Each number is 500 + 40 x the weight over its row's rms, rounded and kept within 0 to 999. Layers, rows and columns count from 0. Numbers have three digits each. The size before them is the row's rms in percent of the matrix's.

# k: layer 16 attention key, 256x256, rms 0.0633, rows 126-127, columns 0-63
# q: layer 16 attention query, 256x256, rms 0.0608, rows 127, columns 0-63
# v: layer 16 attention value, 256x256, rms 0.073, rows 0-44, columns 0-63
# o: layer 16 attention output (transposed), 256x256, rms 0.0777, rows 0-44, columns 0-63
k126 068:544492463448502546458514491567513463459547528490579492543485486515563490501458518480573611469457566512518637465539518506469534503439408411513484496499517473483511463461550489512511531533536508
q127 073:580560512444520496632469535464576465527574527549498506532481458454553470509524479462527557530430468524490455496486467499486491535480462506475530509478482482526448506504540508561551477503457506
k127 075:565457495457524511516498447481436542519527502485538547507579470558517453524451487506551587466451576470512473477532420500469608597477445526532547533427479503527448495581480515542485524493461507
v0 074:484565529512501627488598541526459434464483478517548448490494476509529503481482476516476496517564472422461514507568449455483531477471506501556492480535577468446465535439453475526459560478477554
o0 084:518550482535432497498494509554550565516456475505540496508555506483493471565483438522578385521507436530457484564522490460518484539499479519442462434526492501568452553510474483520477494490524581
v1 085:536492488457544479516454508502477540417486547540501531503487529527516492525513527513492527480488487512517500542444520540485507504519447458469521550572470443406470455546539539510566572471490471
o1 092:476568458509485489509545502470526506519521528519486470509583457482546480508507493440440535473571555465564529475469463357535588509493447545525505424456424499494523548464514496550501431504530511
v2 082:493455487515476546477410506555523505574511476511559549519559494462489464474503472471536503424492510461480514478475453558488516479545516455493429576571502478563494457507477509504451502458457499
o2 090:563433491490557501550466485453593458487464514484445547475474493509468469423437496507605562546439455518554454520539488509547418541510549523484569450477465525508553520517507494491494503533491567
v3 081:487464550479544482531478520535464511515487440561463471536483446501453483482533520518560550473416534524501498444463548500521450485481489516530483498498490465501439443464465528497603555470487402
o3 084:451545507516492447460472530511556488524537544555462481516452486489561509480547615472461473534568456517462457442482471517485478481483497527468538482420487506396483481412526545470516482527487478
v4 078:519462459475526521496418476530496499459487584470504564447509495486541500466476543504494446474476566556463529456559426561517573523448434562463469513513489535477502490595542458521489455528498490
o4 088:504557512542514509471546515443466560484492506507536581535482454520507419505509580510483579433495514458493480538490538499469435478589510500501479518437515511513480541485514510469513550432512544
v5 078:466457513550478437518529452473524554577550570461476478476494506543517499543541499496467462512540446494595490576455568500503490491485445498475506460453430517530469558420564475471465490499513551
o5 089:513511524469557472559500543477439502501493449497426477498478521585483518581512473476465524551371499503467555480439516506500498538514465490427546512553514485462538474522488540550482438463542482
v6 080:542479538525504470503549481479472456531497474469486456434486571549458543501524471477577494534500493487524509483485425486410532529533474488454548440433441595486563484526582475550544448513509494
o6 085:461498523544532559556515443519418511512595516515447508553492529507476520637522505448528426542488467472485525448540515478477436482514495479518498527472520488499477452480517399477464549544537478
v7 075:580567480499456482486474485460470523479474461534497490549542450526534535507500454565494521466511556517476505477536451437533542476541492527482534534515549522506517505466579571445521467479528534
o7 079:535452577490531496521479527549471536460488470507601531498579557529438471470479549516519542519504571508513431524494420446503517552432465458473509517455510537541455452506422537525390454434572560
v8 088:460508465476483534427542572456432454518437476433569489610587483523510549530528469469474406474531483519499450503480455473471499488486486485474484494519438490505512518547466483545521525539473497
o8 090:532481501527492516422515497467410533476588489476443523428615571508464420519504583513504485497533508513480506514530495536482501505496539484457447542517493499596455439545514535442429560550410451
v9 081:505434559476535483536478481522583490519474534443481563436488522475546504582537525551516481570548495461488422504489429484484504488501478539516529534600450526480476494472509506507482528513535529
o9 084:517563457486553515573521480571477595522455537569533495511507511494456567536482448571478481505509488517517544436459449470459500507572523511494452490467535506548510566533509486534529506538463468
v10 085:541535470490496454504510456480494480525457528456428530470541500483538474463528433463546534530583466505513553481575524554476438523499489458467446506456556530416512442511477466451538552488490529
o10 091:578498513530512517512558483505451556511502463506509518583488540481554433528442493501454493476553420473500453498533463528447508500487528609459615464510459491450455439505513497529439606536530447
v11 081:484458489520509462486473600541475500461432552498512464511508507535448510504489533507524416457471544467619494485547518483536499545481496456494480462484530501519500485532473548499443462594488496
o11 088:508498493468458563457514476506515544517503490474486550546441461508602481551514535456449556502510454553460670481483474454488591509518476497420477570494487532468495609479493537496507536488498459
v12 089:458463464491486417469486495496454445465516561500538488531562427565506531514464580426472527518501518489454462512469519499513441468433572482446529536560535524560515504448471553551457526440487544
o12 095:554497564504486506482468551507491486553466448399588489484541523455453513454517433489520514462454527522483517592597492494529508499433503495481508446468471474481577526484499522589569468517537482
v13 084:407494543558518520501447422479505568546566534445455558551424461472562549443483450462492476536529519496546424511501509488486511545514485500520511508504512488484585402473528461448517463543487511
o13 088:487570452479505491496574574448473495496458502536471519483526463522492476552517534499581495511450593419505488476410530482477437392532395453558509482465493527495519514531456478526489469481463452
v14 086:545476470527507466459563456525548486562472519570503510491527524494482514536568480488480549503503447551473478468525529493460555484533433523495525509483459499528550410552580538476555506448483485
o14 090:542458532521574546550496475458490530495523442478463507504501520599538539544478471465516526498503533506500477505506616447449475501496546481495506483519525543542520474478495486507543482474585497
v15 087:481487476466514479480501508520526518520467479490445456525498520485513445500515416482515471570558521436525498480515601492488536418527649550552466455566577501516438556492540560469411527524515472
o15 093:460460530522550459430598457486477523544477493542500501502414511521459555451503521523501502460444480501448511495472496515525496552465518438430618532485570547482485485569490512457448477544546475
v16 081:458464500518560427486491540491463487508525550542509529500554490470397543485585507471533467540466491489421426457472501532482514451509500508504521501476521545543454486555546507525558412475460503
o16 090:535479567571436586471485486497503526451524470471478460551455484591462490449483489501511494520582522457508432506444519491489425545446455514469433503506544484539523513458460479500467482563500464
v17 082:543484456567457551559467547497549530473504417465527461482556543482530504511449488518478514557516497480508513452537520513553452496503522498430458542538475492468490473485454502492463464502529444
o17 087:540547577479488464526523445522459470501539542551485569458455468507539498446446542498519565441533554451460515407445600532475453531486462541473534523458422511484494541509517443505528497523365591
v18 077:509438511482408495480525506558509558490488489448521529451501493517528429463544463452499553514486546539526572504481507416466497494522560546484525444523481530502487505530521464428543456546563468
o18 087:558466498452508528539542449532547445532503470463487574395486591434509575531456538495573493475560519498447484466462520491483485458519543497506531489490530490451503541499470539512451497499511479
v19 083:515487558535517497500545441506497490480479484507474550498530486501469525487483554545480518509580481532500467426427515442476557442492474497479506499494473454521520430588456500500498468507512516
o19 093:554476521512537542573518539471529481496512520517599571475524564537533502539461516494502521555480523505463474618492472390507452442535500509522514534553503512544423534509556557525484493473528443
v20 084:518510507488547463484467483475475455555522581448469423482474524537536486550511519430563569503530505544501529537473469545454512521469438522551468399484468417495484473476480531519483452519508495
o20 090:469507434550468471489498526432440489555508519574464515440554502496496515487475490453484405455471558520510510524512464514558478447515505481470455544541529478461530586504552505492549510515524516
v21 085:547501445472469380519494508495514431466524564459456524454530569488429539557442489528501436515481582560482432445501509473477512493493501493539565540471453432490490498515580516477436502553523492
o21 086:455518508516522593551475441437492537425482506501571533591501492526448538515479557520536513455491510557453501506542447534511539517533479412450475414506510545469573482438480544495526512468469554
v22 071:466503504537550414460540516500505558435492494505500430466515484472509486551484507539499558511489478473487468486431531458508540527492452539510567474493598500496477510518553473499550445467437481
o22 080:519544510488503500480455451566534422590500506550459548502483463557519526524528412513515446540526518521535532400577489525511519488477517525599489567552473512504487493522505456507521530492513535
v23 080:538563467465553533468496531487492518559514456489495523590533470500488466453557504493506450533570512529447468546550535483547496501489547423525499503561475470518478502478462583516471471425501561
o23 086:567519491496532454522476450569474598477461502520602521478480529440474464449385458484475599466444519504541519530430490447501561466519511545517460470518546510489476553484476562517435563524454537
v24 086:534513498493531454604500483489491435509499511436460486490512523503479458525426519454505569538486571518402425515455524486481460441426541494464483462548453442483476488540605519524479533479555484
o24 093:483453467563445526534550458481507460527532458437516480538487510483472528516484494524579463444521461518492553510443520453480499473483433478492562533515516462451505452490397464543477536552525529
v25 079:588495533534491598540525473512518414542495493480577510504486520574531474485492492528507490475492567489407485542410411554487435472524489565495493510539450512483523499482541453551417535533531560
o25 088:473581493400441508500527450496497567478518550498542503466525432508442502499497489496508503529446534484521528460579481431534481543486535513372499590478445487503508515455533538522550467518497582
v26 089:533447487513534435503560520462532499529560505530520585503447475544433544487438487512547541467508498549452529542553522528580500519511525544525491439418515488494573491529478494472476480488508479
o26 094:446406489495440560453499540462462596511518451446497469519503482482509519532524544479448497564500528451497507567546553468415485423520503464496584557474478569525521561475534519423483527405559561
v27 085:485528526480541513558442527509494544537502556551538505453577505482539470522521488507493561490508533422484536481464463513501488489505458491545518464433506559551535563493562417532546505516524553
o27 085:486522521482553459479484480381533407490506510472518558491480429466524523528458475550476435493493506455465443504444481508478471545457462490458417513560467541502477449504499499521533463435553559
v28 082:524528478506512489486523477511464503507510460529454513469526562424532449581453505506486520486440511538487524459488510530430448548485490525590547494555427457426458478509495465514478468489425518
o28 085:529586541560498478507488476516538466533495540531518491528564486475469554431502494483468524538599579562549488524580473452511471473476495523469561451520488590484507448547442513489512547428566545
v29 077:471529412495475505445589555473518542487550549501512489510491562417473466482547488528472540486517504506426459423468434545537365449513461460519506543524453528518525522494499405496490528462529549
o29 085:423517485464508554488470397443440437439484466491553527504494441448521503517498532514444460507477503535559583517470484498508452546530581470484496480480451500472520447457543483511499445519460492
v30 079:503502535429458448538460499510486424536553486510446466521529568580529504515519554505445489523481489567482493458529511566538473499549446481496524467555564538510490446563469532502511545513532552
o30 087:503479514539518464553474477489529468526512431489523482472511457373473407538435509501565505429553490513470499460471545496471526534482598490499519562470438513493562447522517412558558561547514473
v31 084:545552543551522501509448505515561478558531508538450498491457546510509549474528517472461436527490541516438545573559464511451553461515509505521542565525453537462502563475496505509514538486486530
o31 091:463511458576580499540584426544549505473583567447526453483502482464395506520492464489547462438479464488540500435461551542602506528523499533522492492492556489515534449541513526502560490437477448
v32 088:478592492493529480499499506483538570440489512555548567415538561474526438530582520530601561491486506424523481450464531523503466463511490469493433481432506488473532465553503495438531504473485445
o32 086:538432481461484466460504494436451425549513486472500534530444497449509554449509521492485476510536437466486623545517417453459545537583521518549426556427514495480508517491394499500478522504485515
v33 088:405558479530536439519547516548437520546495527461518521516491439495522533512484517478517465489595502442461487453541526458554512474534510506564468486419454512547493576530472505502517502541476429
o33 097:581440446446526588570460516519451502495506466571528517496464473508446499531558556514439520535467483495475563499507532509471447506514515501543450473525494523514543604518499519468526533425425488
v34 086:506544495489535460517464511564508488542509599526499459615491490474417543446551413507451553524514502416509477492486506432460490484534563499446473466485472525543444473520510478514572509457484496
o34 090:458561593460507554487552511500499500471542474524466572448447519494516502521464534505477495539481528455462510544519464499502520523480499460555510508470530468499538557510497563436519482534580473
v35 085:510523488465441527548468508448600542515375461491483472544450588431575443553458511530394502542509501523494476546401486534494502471568577512588542495496524560559516466448487501505521505505484459
o35 091:506411475470577395523457502501429473501526498541488513475510428520479508501496461507484524422519503496529524429558516507507427498527473544428463516521459471487458487577457485498511521458550520
v36 076:463497524463426518477493465461499500507526468462424451568601464543627508477487523504490511509437439402484523481447503538464478539420540444461463451491471484459460506516508535537458518481484455
o36 084:518555524482523521544587454549467467481472524427541521532593509443522472502501501468477464519501500457549451449563502498477509552517493535508517542510548450524522499498518448476543539534527537
v37 081:552486535563581504464486479505555564500528547516476552443468538481450483480506534433495490527547478492383489526492500496506491490591504499496451465539425489511547532479527522507519504563487500
o37 084:476493444443498547474467496522480535530458530481461528542446444462455460531509560562498530528541583478548492496438531487498527523491470472515541464480538606542511541471542493440519565496454505
v38 084:529474477495572512536427512523548501443419512477435496511532509522494460555529580469477486535522534475479469432522496535473536536528428472541502591437568543519581508541529477496554517555466506
o38 091:471487426525514563537529554493511542499489483469502504499427507536510474480500439564520543515499499556478496469515528428499465546586489494533557461502445478549529549458482456487467552490437490
v39 086:518445522474468501463563500489483476565463491479467488496507554504516509548531534542553461531567495462552492471554561512418428504507481524534448498524482416441447583522442484491486585470569494
o39 091:493540495500572476582553472517494497493523515442429463504445465487487515519501509501472509454478574522516504511503492477526542489471495458460528505512529466445526537483477476532524467572481428
v40 078:494603441492494465461518501515489523448458472505541542536473479582459473473499535534474440496462474449553488526513462456494452464424579454538530525522414551603557506566499463498462456496463583
o40 082:447533513501516582533513454513435514539546469530497540517468471515579420459553463445488458545460542476531449489492462461479491566459474458507507472519486518458581511515482533552540568466541478
v41 084:456501479497557409456503480547477521542568498522454450525507471537496421512515429487527439503494491436585542506577510541450477468443485509545491586458521513477550567449481457524514513493464493
o41 088:472484465537520460522470517486463548473477536515505512504516464474486550514511473505466484614487526443521541532483485532503579553472541561442469467472544486544475414517507517538499498475514516
v42 078:467445489519539538476515556477450521570434439520510460444504522500473491469500558492469528503492468464416488530404564481475556544500491488476462503502486555496499554527561542554422452466509521
o42 088:514438517428466511482506447474479556571490544479484476444511439485457508519468433515455552505545509534434570538515533434484460465528575515512533491486494504525485494514471497488468502576477480
v43 078:594489516517533471503454493552547518629539450504468529520470529428548520485496492478533494516511512511553579509494446492421480523500494550495509585552544448431475508486473515501573491567542519
o43 083:535544452554510509536520518452572474515524574531458527428488505453545476449520465459490540458508593498531492455488476540522526482464505523601584435489512524459499534529550547470470492486518448
v44 074:491454503450557521505461481482508445430553494494493434505460546524508508553495445527513577452462459475487530497519432471484447509582439535523593523432549492471497446509404389547478470480491550
o44 086:501501537500514448496482493519541521486483500506538522571544518438463513507466486527578450556524493460451524536531543489434488439535456547535415525533454453437457488504535480453518501500540545